Each number is 200 + 30 x the weight over its row's rms, rounded and kept within 0 to 999. Layers, rows and columns count from 0. The size before them is the row's rms in percent of the matrix's.

# layer 13 attention value, 64x64, rms 0.274, rows 35-60, columns 0-63
117,260,202,209,213,220,185,199,216,186,271,239,226,213,169,261,216,180,191,191,176,156,163,225,204,216,174,183,206,201,194,196,199,259,231,253,170,246,197,261,225,203,181,207,206,158,266,197,193,158,257,180,218,166,162,208,196,197,216,185,208,186,233,167,164
100,235,183,235,214,210,216,251,244,258,228,168,279,225,188,184,200,202,258,150,188,183,200,179,192,160,189,156,228,237,202,230,236,190,191,202,160,197,225,192,147,216,150,198,234,198,237,180,197,187,138,212,215,149,234,182,211,209,196,202,245,192,213,186,180
123,197,182,213,216,207,189,222,218,182,226,213,171,196,193,168,162,186,166,274,244,189,229,177,212,215,220,191,226,240,237,164,185,212,165,123,232,142,168,195,121,193,250,198,189,206,246,197,238,194,193,207,210,189,170,189,192,149,237,232,169,226,192,211,161
101,184,181,196,234,288,191,189,179,169,179,234,187,167,246,202,198,200,201,172,210,140,201,177,195,241,181,204,188,205,176,212,212,215,209,222,218,210,199,225,128,230,191,226,245,169,152,170,221,182,207,246,223,206,221,212,162,116,205,158,231,191,196,244,234
105,171,144,257,177,126,195,226,181,192,126,230,175,218,179,203,203,194,238,180,210,173,197,211,255,200,218,206,200,237,232,172,215,175,229,228,251,195,195,173,153,227,201,166,206,148,179,156,153,166,193,206,220,227,189,184,236,205,174,203,184,180,192,254,224
111,184,212,268,169,215,232,226,161,152,242,223,192,179,194,182,259,197,254,210,184,199,209,190,218,166,203,179,161,190,240,242,177,173,142,215,259,211,156,222,185,213,191,141,141,229,207,190,246,213,173,210,180,207,152,204,180,185,217,208,217,232,219,169,190
116,222,158,156,257,192,203,182,198,207,177,204,254,202,167,179,165,236,204,198,161,180,158,210,274,172,210,188,202,206,224,200,219,217,174,237,209,179,193,185,235,202,157,199,258,196,179,234,190,246,183,186,214,198,148,172,219,157,249,224,223,267,196,167,246
108,239,201,168,221,254,191,198,164,186,210,133,193,266,211,207,226,183,223,251,139,196,201,232,179,226,228,198,178,197,304,222,217,203,134,191,183,218,202,209,170,198,209,214,191,174,200,204,159,231,199,202,225,219,229,194,199,237,184,247,222,180,186,183,235
105,185,190,188,202,214,250,201,178,184,178,223,290,205,211,203,161,212,156,199,179,192,274,221,187,232,189,258,216,251,205,191,195,221,158,194,216,212,206,148,204,246,184,182,203,158,227,187,235,184,220,187,214,160,203,173,193,161,179,268,199,152,189,148,205
106,231,182,217,241,262,202,228,206,245,211,219,144,235,207,165,146,153,206,194,218,203,145,200,244,182,140,214,210,224,192,200,190,171,186,256,169,215,209,164,180,210,165,176,148,194,151,165,204,169,208,192,213,227,240,230,206,203,250,243,175,213,184,173,205
106,185,186,245,236,233,151,168,253,203,205,139,187,185,209,206,207,191,236,159,225,194,194,220,218,183,185,220,177,174,256,127,167,187,164,191,162,235,229,137,253,178,233,182,182,204,223,221,175,145,194,203,186,205,186,186,226,212,245,188,236,180,241,199,212
106,192,153,168,204,194,239,214,171,203,195,197,237,240,242,204,196,190,239,190,236,181,188,192,213,198,254,129,211,219,197,169,165,232,178,189,193,173,243,230,249,178,210,116,238,224,184,172,220,223,160,166,217,189,218,193,181,204,221,172,149,138,162,187,207
107,162,219,233,207,210,225,141,235,193,147,243,168,162,261,278,204,237,210,197,168,202,174,187,151,159,215,184,216,207,219,216,214,198,196,206,180,197,213,201,188,199,210,176,215,195,188,161,141,229,254,181,220,216,194,143,197,187,203,210,149,222,246,159,169
120,191,176,170,176,159,218,220,174,197,238,127,176,193,227,239,241,186,267,138,209,205,200,195,197,208,171,195,208,220,188,138,216,203,160,214,149,235,195,212,217,146,158,184,230,148,199,199,198,189,197,247,182,235,194,188,157,163,200,242,223,223,210,180,159
102,210,240,241,171,195,192,179,205,160,230,243,233,191,174,182,148,209,200,233,244,206,209,268,161,200,223,232,156,209,174,151,215,183,201,247,211,196,134,202,240,230,205,253,226,202,152,199,179,217,170,197,191,154,254,203,205,197,197,226,168,191,222,170,153
114,153,196,196,161,224,242,202,213,155,217,168,197,183,165,215,168,210,256,182,167,202,204,215,230,228,158,195,210,168,196,166,170,238,201,210,192,200,232,185,207,155,153,233,194,221,247,193,155,177,191,215,185,211,210,167,234,180,171,161,187,155,132,180,284
113,189,173,160,166,164,248,190,245,205,190,199,215,191,194,157,219,156,230,236,220,188,210,233,194,210,200,205,211,158,258,228,156,202,210,203,135,209,232,195,175,234,198,228,206,147,167,162,207,207,174,128,168,202,126,196,187,168,196,184,221,251,234,216,201
120,176,221,181,174,167,168,206,178,243,238,214,228,174,201,236,184,194,280,224,236,192,153,163,190,189,153,184,155,211,179,230,187,203,185,272,159,198,257,171,212,248,176,192,196,187,227,228,163,204,195,182,244,145,181,182,213,176,187,234,206,190,166,211,233
106,191,170,209,199,196,246,165,235,194,278,187,189,210,219,201,223,175,236,166,176,212,160,181,188,140,202,228,208,230,252,205,196,159,281,178,190,190,201,195,224,209,235,197,220,159,186,255,251,195,162,190,218,240,231,169,159,209,186,207,187,215,136,207,206
111,222,186,197,191,215,130,191,211,253,219,164,182,196,161,216,223,142,223,188,196,191,192,229,189,240,215,268,195,198,195,181,208,190,219,183,202,170,213,185,237,188,195,192,194,243,227,212,215,246,168,236,181,222,145,207,101,138,180,232,194,196,155,200,205
113,161,197,238,133,240,161,154,192,241,265,195,250,200,159,179,217,194,183,225,171,222,157,213,153,216,191,202,253,235,179,218,198,178,169,243,207,196,211,224,234,189,187,204,233,205,184,204,201,154,264,197,249,223,189,183,213,249,230,169,204,172,220,213,198
106,181,184,147,174,201,129,215,244,209,196,218,240,203,222,224,237,186,191,232,182,189,216,162,203,226,213,190,183,218,201,189,183,179,242,223,204,158,224,219,198,227,208,199,182,231,201,208,250,209,234,222,186,196,261,128,216,192,216,254,201,160,282,160,248
116,215,230,198,239,174,216,247,233,141,139,160,217,173,173,199,238,210,182,192,197,212,226,207,133,196,183,211,187,195,213,222,213,196,217,227,178,215,150,236,175,249,212,176,174,243,200,205,202,199,194,164,245,196,172,202,199,203,302,182,180,158,160,188,228
105,246,216,238,201,183,210,211,212,220,171,227,210,190,214,202,244,213,202,184,218,181,150,195,224,202,164,198,182,231,211,203,224,191,180,129,154,159,177,218,213,138,187,232,150,201,133,230,244,202,267,155,240,188,145,205,184,195,186,203,208,160,176,215,245
114,195,223,162,248,224,255,189,197,209,247,148,173,174,199,236,200,227,217,209,154,192,192,187,216,196,170,184,218,219,217,231,198,215,239,214,213,161,184,157,224,204,195,190,235,229,162,219,177,201,223,216,187,224,167,262,181,163,173,186,245,101,249,175,183
132,240,182,239,222,174,207,174,154,230,206,218,197,176,180,189,176,168,214,224,188,196,234,174,207,264,229,235,224,188,210,181,184,239,183,167,212,179,173,185,193,240,198,207,180,145,152,182,196,254,232,208,224,133,260,165,178,171,266,139,192,197,204,218,192
# layer 13 attention output (transposed), 64x64, rms 0.241, rows 35-59, columns 0-63
102,249,239,202,223,194,177,187,186,175,227,196,162,247,167,251,202,234,192,178,146,163,186,215,158,220,185,203,153,158,196,195,173,286,184,184,214,219,210,235,174,194,193,269,188,149,216,170,220,153,202,185,186,189,156,205,186,184,225,221,204,156,206,155,195
098,252,201,261,185,240,207,208,242,244,176,208,215,240,195,184,198,169,220,138,176,256,196,155,159,172,235,168,195,182,194,181,179,182,157,171,198,197,206,205,157,258,198,182,261,234,230,138,204,200,198,176,256,158,199,202,205,210,204,206,221,209,208,218,234
103,223,190,197,173,196,153,214,235,170,237,182,210,206,230,231,166,190,226,235,238,199,216,197,222,181,192,212,239,277,243,188,188,202,145,158,236,223,195,232,158,221,233,205,203,205,243,119,228,216,199,262,205,216,161,152,206,214,213,206,202,233,251,199,208
095,205,138,201,198,214,217,206,195,229,205,193,198,157,225,204,183,135,154,160,224,224,196,242,239,207,193,218,156,179,198,264,226,210,166,197,237,243,219,206,148,209,203,213,227,166,187,163,216,180,247,178,251,222,220,186,150,122,235,189,218,177,203,189,186
093,155,169,253,203,186,173,202,208,236,164,235,130,193,137,187,159,191,232,189,222,172,229,215,204,229,221,205,194,188,200,184,201,155,210,275,247,203,207,184,181,213,220,173,250,168,202,121,185,202,234,199,196,226,220,195,232,218,174,173,253,222,194,215,213
103,241,187,238,154,212,188,213,223,129,183,192,215,211,179,207,185,209,253,235,144,191,247,234,206,198,249,179,148,219,164,226,172,156,160,205,167,165,198,195,217,212,224,169,142,212,204,281,186,199,230,216,177,234,174,206,191,191,244,212,214,185,222,180,208
100,194,225,230,237,189,195,181,248,249,222,173,228,195,170,160,174,224,169,215,186,182,229,190,249,219,194,208,169,189,189,186,203,203,161,188,238,205,187,182,243,198,151,208,206,193,182,186,208,188,188,109,211,221,141,156,210,172,230,195,175,268,170,172,271
096,174,182,191,198,203,192,185,147,227,211,161,179,260,207,210,198,176,191,225,195,177,201,159,197,256,231,192,215,238,289,222,177,212,185,211,154,179,217,222,234,164,159,188,201,191,227,246,137,245,215,158,222,214,218,205,190,167,168,255,223,202,225,168,229
111,178,118,189,211,247,266,206,172,188,221,195,230,223,238,217,179,217,208,155,171,153,215,240,132,200,211,218,180,191,202,176,245,248,192,210,240,215,211,220,221,231,190,169,221,205,214,149,210,221,207,202,170,166,178,190,208,232,198,256,235,192,161,176,243
098,217,174,232,190,235,190,264,211,246,203,157,150,196,165,176,176,224,200,241,154,183,196,170,188,199,176,206,253,217,213,175,227,222,177,239,223,204,246,165,226,206,196,160,142,201,184,179,219,151,199,209,259,205,270,204,170,161,182,211,224,210,217,156,183
107,200,175,194,245,268,134,201,219,227,233,188,185,178,167,233,232,206,205,190,241,128,233,190,204,155,215,250,180,186,214,205,201,193,166,206,171,210,236,146,244,148,254,231,182,212,191,193,207,198,172,203,180,196,229,185,223,262,243,198,179,192,183,234,200
101,200,185,243,161,166,261,205,193,221,225,212,194,254,201,173,182,212,181,270,214,181,150,220,227,230,253,144,217,205,189,230,144,206,159,179,217,204,227,213,242,187,212,193,237,221,159,158,213,208,148,172,181,180,213,185,190,223,200,164,199,157,239,153,206
102,220,217,208,228,205,246,118,208,208,184,269,144,114,217,260,194,235,222,209,152,209,208,229,180,182,175,140,173,206,207,183,204,206,214,201,218,183,225,183,208,208,181,219,220,255,200,177,137,212,175,213,185,233,231,174,191,218,198,224,177,222,199,194,205
101,199,202,230,179,227,226,161,165,199,191,177,170,223,203,215,193,203,260,146,260,165,199,159,200,176,202,190,198,183,202,115,214,171,161,184,243,202,149,200,235,150,228,231,217,200,187,228,208,227,208,155,190,175,198,173,181,151,211,163,240,194,238,174,153
097,225,235,193,156,175,217,230,212,179,276,201,257,177,203,193,168,186,190,188,197,218,207,206,157,164,157,227,157,178,196,163,207,152,213,231,231,219,200,160,231,249,149,239,228,196,221,190,150,233,186,175,165,185,270,221,206,222,174,225,211,179,234,193,178
092,189,178,120,180,259,189,220,208,174,181,199,230,227,167,166,199,147,189,168,154,210,181,232,172,227,202,171,221,206,244,188,191,247,213,213,187,168,167,200,201,194,205,234,213,235,231,168,220,212,206,243,174,227,236,194,224,150,257,140,215,199,180,241,243
112,212,199,175,177,240,219,128,227,162,194,211,183,181,176,149,166,157,246,249,247,218,229,182,174,207,153,180,174,227,254,225,203,203,222,209,127,218,171,172,212,225,191,180,198,156,187,181,235,165,203,150,233,191,172,205,217,214,179,183,185,237,244,184,212
101,210,238,178,219,244,192,238,188,251,240,239,227,202,190,201,119,252,229,245,237,224,187,203,162,244,208,200,191,184,196,223,236,209,202,195,221,169,248,198,216,213,200,161,213,188,227,206,214,200,219,129,203,263,174,200,163,206,231,205,183,138,186,220,169
105,208,179,239,176,132,208,206,234,196,226,240,221,256,139,200,226,197,205,168,226,184,157,190,204,216,163,148,196,217,246,193,196,179,238,153,208,254,212,175,212,239,262,169,220,247,208,240,209,171,218,237,223,221,195,165,172,171,201,232,204,242,204,199,194
103,218,215,221,198,203,216,189,188,206,240,184,190,192,204,193,227,163,189,180,242,228,178,199,239,131,243,204,217,270,181,216,225,212,194,188,213,209,110,196,217,168,201,141,157,157,257,203,238,208,214,171,158,197,203,175,135,186,202,227,169,162,193,227,203
106,169,223,161,176,209,194,156,166,224,245,205,223,210,171,176,231,147,199,202,159,213,179,242,177,187,209,207,254,166,169,166,221,199,166,214,230,168,236,193,165,230,207,256,244,194,198,292,197,112,194,204,187,206,186,211,197,227,188,218,183,187,208,183,199
106,182,201,150,227,145,200,186,232,194,187,173,208,155,207,169,248,178,213,262,213,231,193,211,226,209,195,188,168,208,185,170,164,221,200,206,242,152,228,193,179,152,230,220,237,221,247,198,190,184,233,184,225,183,213,156,218,211,226,249,158,157,222,113,206
107,205,209,225,237,210,230,215,203,197,174,151,134,196,184,219,200,192,184,182,213,225,173,215,137,196,174,195,176,201,238,247,190,175,230,186,210,187,163,208,177,243,150,195,209,224,212,248,230,170,165,199,214,223,203,190,235,234,289,190,234,150,179,143,242
104,228,172,217,202,158,201,203,223,202,202,235,188,203,144,227,173,177,224,205,191,278,171,192,240,205,177,223,232,144,195,164,182,186,176,188,143,219,181,239,247,186,145,200,159,189,145,208,196,169,210,197,227,223,189,199,149,232,208,233,203,162,141,187,240
106,209,225,162,238,209,252,182,168,195,219,186,230,206,180,217,233,191,207,199,200,155,179,235,225,178,204,244,225,190,189,263,144,230,197,203,240,210,182,167,187,226,185,221,187,293,178,227,178,197,198,207,240,232,152,188,175,184,153,193,247,148,239,230,210